Each number is 500 + 40 x the weight over the matrix's rms, rounded and kept within 0 to 999. Layers, rows and columns count from 0. Numbers have three digits each.

# layer 3 MLP up, 2304x576, rms 0.0354, rows 1215-1231, columns 384-575
485480470504502534489512476466475552528481518467480526540486542495546523478502442475497482448505528498523463488545467502484518514541462552515494526510489524547498461472478463462541490479500497472472509533545513502444481469462483516504494435529495493499519553483532483502584489505462552509508487478503503479500489516559484540483534498507478490556521554494509481506498472492489467437546502520525485539458476492524515453498483509510459541495454525556544504499498578529488539519503470540490552474500532533514492514450488471482450464481471466549497499539454522527488524544470516526
546509516515446473458559550533513509512452457459499464505464475474504470459503519467523435534499524464550479537498451529557486515500532513464518493455497485473498529533467492510485505540527484495443512518505534490523480487455525450514550460508586566547498530551475452486472526429548421415484509514477553553479487482487477499505555472459443479485551515506539515525461566472530499435546462491558432531522473486570448472488521469499465534449498484551518451460504476493436439569481518527445532557439436506507449480449503559529482508553477504559464459481478540453550468533555472526
444496470465469454499507456434460566530450444556458461513475526504516463518540488484487506428439532476509494423415453482505485519555590476493517482434484523502423441469527505476403491410498493495447507485498412587496491505521525518586431440489542469522527500494521516464553436461497520450482525567538604501403517469502487530490486508451466557491568578439477600466517499445456516484533479490476495454543466579483468488476520558514565458453556514485532551468511496449552550536539486507460513460486518523468517502529394488484512568524547491490545536503493479514485525547527531540
469439536433500596491510464504508496575514516480555388513484527492533537476472446552467519528514470539440480461485494373494474457505586577460422503506478597533496522440579475445506449559404506532533515506505587516494510501487455598470431590423553529581465460497538446488501457490498473485495585494475584470508515529550476518554504524568438520487557486384514490535521489525521509523489427460418478597514492577513514478497517519537514526511514557511511432539507513515499538497474461529488485521502410486477477475428516524480500551557578493501533567505461490573496364507522551433
498503495594478526440454407464523536497465502429452534530518506511579453475466476496544482508440500501526486512453479464513459476521430498500505507422522473525466483466509464466433621487455511500459484566531551482498430527480524532519456461463519470539541498487464480564587491525488513478534520484573531587517464471509433470506453422505487504544514586479518517474465545555458515477488538511522423496460481458478473422511537510481407503490536488541479538448456545504565579548526450509490507467496543509480538560532460496472461520421520481582549466561473467457594477472458529468
478508553448510492547509443527499499488420487453598482545483573486523509483532453470549504466486534483499521542448488495496550490450526539565509553488528488509502445521503581472451444512567512471542533497519507510582434422549553535454499519446504480486459490530507432510562492541444472563517537522533565492511515550529521535512503489462402474466537538447526519512521588507496471429503506480543533542525482472521436430482511527487524492531484504508507496486533460499512542559462457516472492480525533616500552526519494537548505561455516450559535587464409513496557419493450465518
498489554442503518429523553420549494493494543500530424519490464505572464486483482514438465510385434547515492492519493496486518492486516537480424402516424544510541541509468462482530440536475476445541538504593508519489455496521458506546497476520526557468505506498455431521527499540443544496411513580474498526451517498508506482463508422483514480532516512523451509529524526535475499537461460482497519466523461499528500524486490535495504514508519513484479478524452506459525553578507445517468516531530483564522532489530497474505545486512505526525478491528425491488505542509461495527
416498514468467515519535440475522515520443546436506545519522539478537507463555444564434469392546532604440437461530556441526500539496449531411439503480491549515563415545483458415528469436483520429516504467539502439464531524521477522506489488506490509462479531503504516550531534466515536518479542561451504522473544539525530543546557524496490514548521479494506520461505512523491519491536444372528483579404506590533488482504476511548467532478425477487584511542512472498522477462514459588371493499538511595576486462544466554455481453435514485551471559500458492516473484501429500531
446514514570566437453472492449429496528451526413594437548454525470554443440509478497462480499456457479468448388407448461493481437463490589540475454438488489573534436473474550473519474480451520538474525603500466503451489502472503509504461527492530547473540486551542447529549422466544460467482508518553546524497463478475527486582456473520467474572548501476531561500483474493432473426484497500439480526523486531493496433536494499484486527551419475505531567552485553489484486525491500486511526525477513511621541548473506524452502534517514507494441539562467487450439503530502533439
489462507494521445464498477481526493551408528477447465585462544500515474460544475574487473478520524514490472485442451464513504528532426568504526453476478535556515479474488502433496510451477550431524470549538475515473471524439496496530527481490520532563487505517537422489602519511554527562473519547497555543397525555493500509494532436464435495501533502527484552503507546546491529427555485461456449564479453541552483451489521535545444501506510497510590513493484531529518525560513393546420536514519521553536470536553480505529518448456505560536488543495412503467490439516476436514
564519502603492526497481535474478427462402464476522495543455464478521425454594562494525455475512546482559486432526456472482529523407540558533474515424513556524491493473472429472475530470596473587521501565539386448466507553418556533477464512479460539501489444491481416505501475476471557450470491502552490606440518460543397548593530448463439462467480457502478521594587519515452476421568443543528514434471465494477469505447536595534495506495547467444526539438506505436523536579552442541458495489442556606559466523542461476575485518463464576445523453481499492505533454506517495533
469477524468503542475520480505517562408516520515457497524432483505458474503560527542464478538491462537537449452516496432546539488533448472463499490469472512527548541482563498472476505511493468493487476461534497494459531520487412470502470445479485522487512517465431526529513509486516510463430520512489506540496456485498435574489521520531398544543547556478440514522546499479472493417524479488484507472482492508512427544417530532522453509473512489506511454479573524514487515525529504503477569531516520468524517477537513510542503463510493487449466504493514523472448450500538459512
521456500510474553473529507501495503509464483455506509481482553514517491486452555518475497535502488457502487488463481503477432496540467549496402529454558536495496510439552426487461543505499473518510534521463482520452492448520454478560514450532470479489501501470462462462511461518500532493509542465480482580394471561484455477541477527502492481447500463531519556519469481512535609503499499470519531500530465507570484462512490528473546461526509518486479519497419501494543484571462497519501508473478501490522492465496452546545505472509514553473496454501514466511543523498508481549
496480513478516508508570472472538513510464499431572465542490465520478412465481574530561465469571470521482493537493552516511511536541502534498415474449521524544511445521526447440463486461451456489566535522484502456463470441488526462488520468519503552505459454537464457515466528541512545541516520508505582530462490571515455592511491409496470490562551543456470547484479517524408492391501463507550467540470457441512429534432540516520387615489515493503514564476470536532477516456483439528512557536516535555526500511536556471545502430486508524504535547527471498466515447487532407473
471478572491459462412444494539500542478468478557472544559511474494567467506533523547565478534535485542435463476450534482513483444430436428409497540525481518489512544500510489414484482526517486502470549506487562575500464532488464564493402502483535401577487500448520552570521534527510559460554519565498543559492489487499442534471512461437438482491516516497484583554476531496523465478608497484491465566449397558530476468514543483479483595522486492566510510435446509487571501491433539524522539563601580457540476481482554534597466552527520477532517528503461502503520449458535520522
534522492538515532477548513499474481448496543445509535492479540534569498414551545528488479498567567495499467523514478531515556567534490480493454435531481509545545528524452456508498520497471569465510557496537458437564477546458490486542570476533495462557471445552467510496462468436512496567440474481501516499433466463499448535515506429499465504460447526512416520471489499495492436491507527468560578530474450549511538523514535566430455493541441508534509508500531485485516504526500520526493487571568586446541470535540459533502516473524520537543446524494524554507486536493545465523
522505481509511523491527495549497416549417487486528436512465540506561484470552536515411496505556427463479466475426456473451516495462456506546465478424509510497563538473540458500467480444477489479598531506478513488470488567448545567522480548492519523494521529560506490445503532468509491510595563516499514483552507519475486521453484517567486522555474519469541519527494520525543510417495478463476424559497516532480509424505493503525481565476454460505556545530539547474464496500428519527470461533483520614486473511491582454525457423467501444529518525499501519499533489531461508515
# layer 3 MLP down (transposed), 2304x576, rms 0.0237, rows 1215-1231, columns 384-575
486512484503510457540502504529539485493507529534544475509508450472475522505498550546478497509480472501474553470474568506528469497513512504490504471503536476505534569523507504504519497548475491473482523490460537464505486516491571490476496501497514466552486452530454494453463526541498476521509518459512541532419506500432487489461457477478527497474484495497500492497521520509498505525467538485509515510559560505470480499516570499465501467526519461525487498519559450503450496489482518493459445502554525439510459518483490566504407514544500506461541488442448494501546516506494513483
501486471530506564512452492495488474438526539522532513556586477531486482505548518525486541494473543518448569509448472510517471461495511506525504528603461532552510488472496494509497505424477450487549534519509453453453505499478542533531481576477506416489534478414473442476559523545524566446475510487529430473436508589521482474532495451512510444525424486466420469496478458487506473536538515419468539531506528541513491511440450561541458469490515515428562480481499438542475509539527532513503528470520501519478490526497504490450479479536496416518490532458441577537466493507472510508
539584531514491464489470478523493459552472508505479573485486517493441478503496482504518524522438439509501542486499568555468534532534506422456566552500516516509489500545425430480455519471478475479557517524508492545537568508554585543544495511494524532471542501485521558433498533547500598536479563508502515486418495478453529499508514521465469530503413543463543461480454492535565487538506532486522515443526456418461520440554434430512562512397461531461549522412502558488500490445451588482545522550506403475540504556489523577540544531586508522525510394582460533522461438471429433613
502475512500497523538492436509618465459421460452452488608461510531459587599570481482558534488507515512544428607442416416450503463563564480468426435558451526627557574535415531493545521506526540533451500536499424511508422541578481493458511539426438566595500481505486439544451451449508432468508492496423483397524481469491580436493631571510470603477523524507536485545515449439480547534448497484598548521457606446502441520484529511538499503464437474542430483545405524533563513564459476486557445540505543529492566486436429453516467497494511433513510531470470534419519554560497466549
501561471461595559531500543506430434541528542484515471502537477528541499514498460522491516500482513435479540445507510498468504554482527510532425538493456531495541595472462528479475470480475411486447523531487463604510578480409531546514472533596548484489465532523507577463388459426479437493545437578534462439473496507456472490495533532414462502442503459510505505482534559546596495571567434433542581527513477502473418547499533532557552585529480531493536449502479478506482521380416519521518472467461445496417460518505507438495495505541520515459526483425472523445496487561488486470
437452462485520508434530466502471449624567470503513457463425458493584468485525520450433502435474421502481532605512455501502537428484486500586457504513538552471547459431420409552552488520531501521597486450549455450426537514516473563535585533497524470521489519480566559472575481524514566489474431536524526518545551487441456540489478520500501549518518433560487545412446493517500608422543487486543504495452530548545434523437489533472485456583507598532497492580543530493451453536512518579537519549533576563485442492526499486478532489450541463524495460515406499530528498601435541494
513486474437510403488481495483532529484457555516518439456584501476519552507523495533471517537554479484550500515520513512481496536533468445516494510505501534498531477408472516548476506487551552525474434482538493469458504565541466534462474524473451508522541481470493502497505493443498488500447549553488446522443484488511515522516534477459487518527504447498523481481489501512524506524453552523556470549562513509521499527505528486513495515522544530502497494516510465482507555536545412487492507497557465515512469513471501430476509557573497500468483488548457573499513437480454485492
532539435529467492504503504438531507449478475516528566548496520468554461463532487538506461445489472523503442534538578474507439507511473476446453529500512551487518473548444453488546528523504479399453504411508481473491483490579500478471499465530543524490568523499478576475524470454490504537520568446522555508497488435517495530555495494468546483510536412473588508497527479487522501488541457492490523480482467572503506533455477575503525451565514527487513491500461417480488466379507514489474552476501451533515444488500531508496488521465423553484495502583511438544421530454443450485
501504423530484466506479541520529466444430509572497478442486487496604431628528616576464592462506450555463497485498434524442533485471493495562520453473532522472458541547524535512474499511517532483575487529518474455530503421373424528507488522496539497545524492461508497458589564455422589489483435513430466531496487549473520454554465495441521429509422489577494545442510493587479480583593458469469490473478492449528554494532571538524499540532470440514555473515520509484479446540538595458511415478485543456402524513470523571485540466469514529544578483506510474609577516516507560558
502486527498494466499486477510492491486424491524465492548458492548510478467509475599488476506498500497517471516449467493529539501547500510510478486512470519486483480503479499474479517487474536468489519502536478508485461485461488476507505511490480499544469478495537502501525513508515503483472500500476510541424502540523500508488544421528457524487528498492478521518510530504459514463524490475468516530511492491529484454504518498522456499489488464493530523484526490513471493507480500534452530500501494528507516513536482463509480471481523545502504521506430463449511435513495485517
496557511513578488464490511515532519430439500469447491513495526440496537475534584437550500413534507555481544488568448538402535424442535540403524505522514528637582479443420458406518465486495532573488472480541483423456517524518484465496559581511555454590431479495477458432483512539430475517490439489461442456490526425477577471484498550538545507582419464489582544499530562480464458563489450617570434553496496494359477515489506492566495455490554601500496594528387501538444376455524484429444656533525468595560492509515550518453552466490529498424524485523502425505522560524515476564
480525480485436590529567550537552417484429522576512468522512539475422533535506593459522561473465472458494532475560455558521496508503570523466547529450470447502542551476483500472495366589530420532519507476529519546452503445510548555551483537550480400462520486469480492537445493504481448424432478634474570528545457539537527441491523556549418547478514495508482522564496495519555469472523562465454473480507496504533475493500443447464507535532488518491485564436483440501532487525460520530561516544487559438535501446458513442527433548572386419490578450520424454517575439522502543535
517490542497525499574501492481505485519510434510523469437484496481552463479499571474434531497545484473504485470537521503524504524534463487511469432551496547481556476482478464554481513541451503493480514483478466519479506483481496473528503497495595560441490460525497513483477494456494481484497488495539552456443456540552490552480485567492469483497491491538470567507480504517499549493545559566557534490565519474522515495519539470459505502576501517479488488501559463506458508490497521526465471549517588493521555467501447472535480480471535497491490486537406461505466513505549478527
491534486479489570487509494523498542425495517471536474519503475454456512514511540526495547497540435515562472513544526506497523444463513496529488527503500555567485496467453473519454465513473419491500491517537556528486497451539504496505526555515528505493534528490456513423527474483530512496547456496493532458473511517434537508508458458511572560496516518474517466526528464528506506477435507447431507493485514468487477452498487439508500488490514494541481495483465535458530515472530505542453512545507463535476516514470460523529482458474353506484490485461438492523530489508568465500
597477492496528492502558504401444425504462548481553497498430493528527478507484465519428467504530538484483489476519524459479559520488532436522534468444485478478475536455582425614550497527466573484470459540425395575462564451424503383549548520448485510522493495558491521447591511493555491547471441519546519469529480498523581458455470461504447504504518511559580497498513460456536528451529512625502481511436506534441493532553580568401428475502412552500570490522456472461535474481524481494558503512492509586472526467557473513492508487443441501510495515492523505534411557493490495489
510455523458549527444528551552498458389513556534507498471553523483548497444521606488542518474566523483446519509482471459450460440448469603492473466481613568480413523537479477518468445502530409532594477565559437490500499565487590481550498474513492538471494497472472520539508550464498528539556520508459426487459521494485515528570442518520546495559497432480502465522475515547509502527442526542495495493534530556434454530449551491535498485530474536524444486488509523486519552489488522460548582475476528455481528440509539500499415439499492449424563509473447529495494502524444453459
479541575563569405548490444452513435466498497550490482533491475581472533524538469548472555493584516553527547545533520492491491530513552482510439530497508457508508490539471475506529465547481520471467538424470535572486469521450472530480545401507435533485530509484524474506571504558438490498505474461477562499777485514546500488442521454508463460425563509443480501508519556476443526497508494466535552442585499503503449456538539545456516599401548571547549475572504516563525540502424512550468480536511500478601484492457500488488479512564498411485517470469444481494494459376537563475